Each number is 128 + 32 x the weight over its row's rms, rounded and kept within 0 to 255. Layers, rows and columns count from 0. The size above them is the row's rms in percent of the matrix's.

# layer 2 attention value, 448x224, rms 0.0395, rows 268-274, columns 0-223
size [ 97 102  94 100  93  90  98]
[[172 151 121  97 118  72  83  84 132  74 118 124 143 158 120 133 137 121 134 175 159  80  80  77 108  62 176 162  79 192 110  87 143  98 113 144 132 117  66 166 175  69 164 182 159 141 158 210 100  85  89 139 110 143 138 111 137 126 124  84 101 131 191 107 134 120 160  70 141 129  70  50 126 129 124 134  92 105 144 153 156 140 214 141 117 114 144 121 130 138  87  96 144  98 126 122 104 148 178 116  94  56 157 188 192 117 100 137 154 114 133 129 182  87 178  95  60 135 152  91 127  91 177 172 156  82 108 122 171 126 104 166 152 164 100 113 125 138  87 160 146 162 137 117 132 117 145 111 116 107 113 154 139 130 114 212 138 131 129 185 169 177 163 164 112 115 136 157 149 115 133 140  82  64 108 164 170 105 158  86 140 146 165  92 138  97 149 148 119  89 163 120 143 160 137 133 173 131 127 170 175 147 127 120 130 140 180 127 113 169 142 151 101 145 157 125 127 119  83 175 100 147 150 120]
 [ 86  87 155 143 136  88 130 149 113 182 143 161 140  47 115 127 145 137  77 152 153 137  69 127 165 150 128  86  92 142 129 115 151 146  71 137 131 144  95 114  89 165 103 158 161 144  88  82 168  93 113 129 143 187 123 132  79 107 153 173  64  97 136 141  85 158 115  99 135 158 124  80 119 135  93 135  62 160 180 113 112 174 181 106 132 152 100  89 122  88 159  85 165 104 130  74 125 136  97 154 140 180 179 147 115 149 163 167 163 107 102 108 128  95 145 133 179 194 108 161  92 156 124 128 133 114 131 120 117 107 156 147 140  51 158 145 174 127 125  93 179 120 140 129 158 144 129  87 179 118 205 130 133 147 111  96 115  77 125 110 134 167 192  58 128 182 127 116 133 150 166  49 149 118 106  69 173 112 119 133 163 137 167  90 138 147 112 104  49 151 143  82 186  97 104  80 134 161 107 104 119  68 167 191  84 160 105 144 148 133 137 101 141 111 126 115 120 175 136 100  96 143 167 148]
 [ 91 164  95 114 104 141 133 155 134 158 135 123 134 139 136 122 168 123 123 129 130 106 111 148 165  81 156 124 163 113 209 107 118 127 172  99 140 170 110 131 163 184  78 156 132 136 123  53  61  89 137 116 109  91 138 112  73 120 110 122  75  66 128  99  83  69 133 102 125  90 187 163  84 178 155  92 135 119 158  93  66 121 136 180 137 119 122  98 111 123 170 115 105 139  96 202 114 124 192  67 174 144  77 154 153 147 177  79 119 164 187 108 147 128 156 178  86 128 135 131 105 113 204 105  68 166 150 170  91 148 119 166 132  87 139  90 147 112  62 108 133  75 155  79 129 120 109 132 129 121 134 125  76 124  96  85 121  75 101 154 172 100 126 134  95 158  97 119 124 152 111 126  79 133 142 179 156 105 112  88 107 173  81  98 143  95  99 156 108  89 147 160 109 127 159  95 114 100 151 210 150 112 163  83 119 158 145 126  55  99 148 105 117 124 187 114 131 143 100 162 104  99 137  94]
 [106  95  80 115 122 141 127 116 152  68  88 145 158 155 128 116 157 102  89 176  99 149 136 155 171 120  67 138 171  49 151 180 156 101  86 143 106 115 148 141 116 114 136 110 149 129  92 117 154 147 122 121 159 167 105 100 149 149 127  83 151 138 174  99 113  88  57 172 151 122 167 133 115 133  68 116 121 163 174 140 121  87 131 126 154 113 119 123 135 158  81 124  97 163 124 152  96  97 117 139 129 158 107 196  47 194 122 173 145 130 140 209 169 139 153 107 162  92  92 121 118  79  81 127 167 179 118 153  92 138 146 220 117 132 107 117 124 132 138 129 153 153 137 162 134 127 102 138 156 137 109 224  87 141 118  96 193 177 130 114 166 143 118 122 103  79  48 159 208 127 160  52 149 100 168 127 141 126 122 115 134 135 153 142 160 140 134 139  94 143 166 135 132 147  73 185 102  97 155  99 118  84 101 126  74 174 159 114 128 160 177 179 160 131 106 133 157 193 108 139 160 156 149 141]
 [ 44 119 112  98 140 175 138 146  89 157 172 132 116 129 102 127 190 116 137 131 152 124 145 106 161 136 122 101 137 142 226 135  54 106 193 119 121  94 152 161 155 107 209 134 151 161  82  77 141  59 134 120 153  97  85 124 108 107 128 138 167 148 121 108 122 108 113 130 135 143 143 201 100 122 138 155 142 108 142  82  89 114 120 152 101 161 167 110 163 137 133  89 143 152 127 156 137  76 164 116 144 100 133 108 130  96 129 128 121 126 164 162  82 220 111 132 154 147 113 137 120 120 100 131 135 136 115 158  67 119 166  93 112 124 155 108 105 122 154 116 127 100  94 101 156 172  93 125 149 116  96 135 145  68  70 181 127  61 169 110 165 153  76 210 146 181 151 135 137 175  71 166 110 122 148 159 153 146 124 135  56 123 134 111 190  84  99 114 112 146 122 148 114 119 114  73 148  98 152  80 135 124 109  53 136 105 128 137 101 150 142 116 100  36 134  90 175 174 129 162 195 153 123 175]
 [154 108 164 158 130 176 178 109 187 153 123 227 131 159 189  85 111 115  75 118 127  99  96 126 151  66 168 158 101 113 115 128 131 137 115 160 110 103 134  88 107 166 134 134  34  82 143 183 156 111 124 147 139 133 156 109  75 108 165  67  81 164 110 143 209 137  97 193 122 172 140 124  99 196  98 112  85 131 165  67  72 120  89 125 134 165  27 143  81 120 151 166  69 108 100 103 139 149 190 158 120 126 127  97  72 120 142 136 167 123 135 129 104 118 162 136 119 147 173 119 135 164  98 175  80 149 145 138 125 174  84 176 102 119 148 133 101 116 104 146  87  76 149 132 140  97 150  89 108 115 122  89 139 119 128 139 102 128 151 123 122 107 152  67  72 116 103 139 191 114 111 116 119 177 146  96 154  96 120 153 187 110 163  91  94 155 145 107 116  80 125  95 109 114 143 157 143 177 103 148  96 106 169 144 109  92 106 197 109 131 111 162 138 130 107 140 159 145 161 156 119 131 128 116]
 [111 157 103 110 169 151 143  55 149 141 160  96 121 174 178 135 112 122 149  96  96 151 156  76 166 126 114 124  83 140  43 111 183 106 177  93 182 119  89 153 134 113  96 130  79 142 192 175  94 168 180 155 106  48 153 127 174 114 152  99 130 112 154 119 157  78 124  74 104 100 119 151  80 162 132 126 165 128 112 140 128  92  79 108 137  98 155 130 172 137 108 157  80 132 101 139 136 110 129 133 132 107  91  90 171  90 128 113 117 177 139 152 118 109 135  87  94 166 176 178 200 116 146 148 111 124 143 126 146 176 154  99  94 174 155 101 112 181  97 121 110 125 168  74 160 163 118 113  92 152  80 159 101  58 167 181  88 214 148 100 150  73 133 113  96 126 170  97 114  93 102 165 114 108 117 148 112  83 112 138 187 125 161 136 122 142 143 200 179 121 126 157  87 153 133 150 130  94  53 160 128 153 147 116 174 120 108 143 106  88  97  91 169 131 159 110 123 104 114 134 153 166 109  91]]
# layer 2 attention output (transposed), 448x224, rms 0.0494, rows 268-274, columns 0-223
size [103 109  96  96  87  90  95]
[[133 123 119 123 123  94 125  85 160 135 155 111 126 163 128  95 106 109 100 121 163 113 120 149 127 158 152 167 161 134 116 108 123  86 135  95 166 169 137 151  30 114  92 160 172 140 109  76 166 169 110 109 148 109 189 104 140 135 106 161 139 100 161  88 155 201  80 149 125 161 137 148 164  73 163 146  87 229 138 137 187 150  95 128 161 140  85 133  62 153 190 171 125 131 125 151  99  48 121  99 179 146  98 133 136 118 126  73 121 150 120 107 150 130 119 152 113 186 127 147 153 144 124 140 129 145 151 157 113 108 171 109 108 124 150 166 160  85 147 140 151 131  99 107 215 103 171 157 115 117 158 105  98 112 119 126  74  69 165 204 128 123 122  79 134 152 129 150 154 150 140 109 146 114  71  24 155 156 143 146 114 149 138 195 109 146  55 166 117 157  89 140 105 192 114 155 125 134 156  71 114 176 128 100 148 127 157 159  91 138 131 107 138 147 101 101 155  49 120 127 133 181 127 128]
 [116 134 109  58 122 155 151  92 131  96  87  91 118 151 119 170  60 116 181 105  92 114 152  83 159 165 134 133 168 107 156  96  86  85 160 119 129  84 172 126 128 125 149 167 144  55 147 131  46 161 174 148  85  95 142 120 132 127 139  95  69 169 127  84 210  61  84 170 182 117 136 146 168  97 147 110 146  87  90 133 134  87  70 106 121  91 134 148 145 135 129  98  90 138 116 119 171  84 134 163 146 104 101 106 147 128 169 130 155 142 130 142 166 167  95 140 103  57  67 118 129  84 109  96 120 146 110 138 117  59 122 125 206 142  74 116 120 101 155 115 160 112 140  84 132 158 140 121 106  96  76 111 120 128 127 116 142 145 149 164 136  87 126  83 153 132 130 166 156 138  83 155 168 152  54 169 145 107 143 160 125 101  82 107 123 130 131 144 169 106 108 186 129 132 170 124 133  85 101 149 139 105  68 156 153 132 108  94  93 140 101  81  74  84 198 124 150 117 177  82 134  82 176  94]
 [164 114 179 116 136 110 134  95 183  87  72 157 192 109 123 147 154  97 144 119 183 135  91 150 101 126  95  96 180 123 114 171  82 122 121 135  88 116 148 145 103  92 169 159 160 129  86 127 141 143 174  98 114 165 118  60  80  93 116 162 166 123 162  91 134 150 118 188 120 167  87 124 108 141 178 182  75 167 127  55 134 151 134 153 135 149 131 120 156  96 152 119 114  86 115 117 125 100  97 146 126 121 158 174 182 118  64 165 179 161 131 135  60  84 104 158 130  84 101 162 167 131  98 149 110 123 168 151 187 144 117 136 138 142 118 171 126 109 133 100  81 192 125 133 163 163 133 118 131 135 125 118 168 145 152 106 126  78  97  25 154 113 186  74 126 153 114 123 131 157 143 118 150 150  86 186 103 148 112 115  93 148 146 124 108 133 120  78 150  94  73  63 139 151 143 150 156 131 144 164 131  98 127 131 108 152 127 121 145 133  66 112  73 160  75 104  86  70 198  41 115 122 133  89]
 [142 108 137 149  97 131  71 134 122 141 132  74  96 132 117 139 102 181 209  47 180 130 140  97 136  83 114 113 132  93  78 139 163 172 100 112 140 145 113 129 166 126  88 124  81 165  83 133 127 177  96 134 117 172  52 144  80 165 111 169  88 109  92 198 119 160 127 115  97 106 165 172 110 121 131 134 148  92 110 141 155  63 137 104  91 140 125 125 124 127 158 123 179 101 127 158 137 106 187  88 159 122 143 132 141 109  71 144 128 147 100 115 150 153 107 133  90 119 101 145 126  85 138 126  86 117 116 114  73 160 153  84  87  98  86 117 151 134 134 135  69 116 152  87  73 139 141 150  71 192 182  78 131  96 122 125 205 138 178  98 118  96 134 140 115 112 141 126 145 102 118 108 133 169 121 111  98 170 176 131 128 103  96 105 125 134 212 124  89 109 188  80 177  38 114 153 115 162  62 140 131  69 134  74 124  90 154 135 103 111  93 135 119  75 109 132  88  87 108 124  57 124 139 148]
 [167 116 149 127 169 150 153 106 109 127 124 161  88 155 162 126 132 157 110 106 121 132  61 111 169 154 100 108  95 129 166 144 222 171  83 157 112 165  85 115 160 162 148 142  68 138 143 145 150 160 147 222  56 160 116 162 154  72 135  80  73  94 146 148 120 149 133 160 122 150 117 151  82 111 108 116  72  79 158 112 163 102 129 141 140 134 138  99 156 142 111 109 160 109  37 138  66 183 100 156 132 168 124  77 184 143 113 159 134 153  72 118  95  83 168  98 118 128 120  81 167 159 139  91 141 107 161 151 130 208  81 105 108 118 127 124 120 103 167 117 128 159 127 113 115 128 142 120 141 150 165 167 110 147 137 104 161 152 116 100 106  52 199 138  99 117 105  72 146 100 124 153 114 122 182 119  92 161  88  53 169  59 120 110  80  97 118 102 153 116 176  94 138 163 180 125 123 146 128 172 159 109 157 159  63 113 124 150 138 125 117 176 120 163 154 179 113 124 145 119 146 152 127 103]
 [ 61 189 115 124  81 131 154 178 163 119 106 102 116  94 109  84 152 129 113  40 101 159 176  92  99 133 121 110 126 105 146 154 148 149 125 129  79 102 127 146 171 136  85 140 165 125 160 139 125 177  94  67 167 134 121  97  83 176 154 155 131  96 125 124  27 169 126  85 167 136 138 103 161 121 151 106 109 138  90 104 160 119  65 142  88  79 109 198 188 151 156 139 106 123 125 102 140 102  80 113 131 155 144 171 115 119 170 143  83  95 167 130 107 151 111 158 167  77  95 110 172 123  99 167  80 148 163 118 185  72 193 122 181 111 160 104 137 165 139 121 155 129  85 216 157 127 160 137 102 132 169 145  87 209 153 120 154 139 116 149 134 136 126 158 198  81  58 100 106 114 145 150 119 119 109 145 126 116 158 204  59 105 106 122 153 159  86 116  99 140 128 123 146 154 135 164  97 100 141 146 161 171 105 122 150 131  88 165 159 107 137  97 135 109 130 127 161  88 126  99 114 115 103 101]
 [123 123 152 114 159  97  96 142 109 151 167 114 134 119  87  44 143  77  64 135 161 192 140 161 113 119 141  74 114 122 148 200 121 198  72 122  90 104 144 135 123 110  87  94 136 168 107 149 136 119 130 149 141 106  90 145  77 114 116 152 174  85 185  93  67 152 151 108  92 109 131  56 170 171 110 135 120 122 193 141 104 170 164 119 151 188  61 140  89  96 190 122 112 147 138 137 135 153 124  88 104 120 107 164  83 103 117 128 109  96 106  99  91  91 143 125 147 138 135 152  74 106  54 184  64  89 121 103 181 144 152 121 154 108 102 143 139 110 101  91  84 128 194 144 147  73  83 112 134  81 218  98 140 167 176 127 101 128 103 145 111 166 125 113 115 148  98 143  63 100 148 125 145 141 134 168 114 141 135 127 125 181 150 106 129  87 118 109 164 128 138  73 136 136 145  85 120 107 131 148  77 110 121  73  96 124 144  55 114 175 109 119 136 166 138 157 109 109 105 125  74 128 130 183]]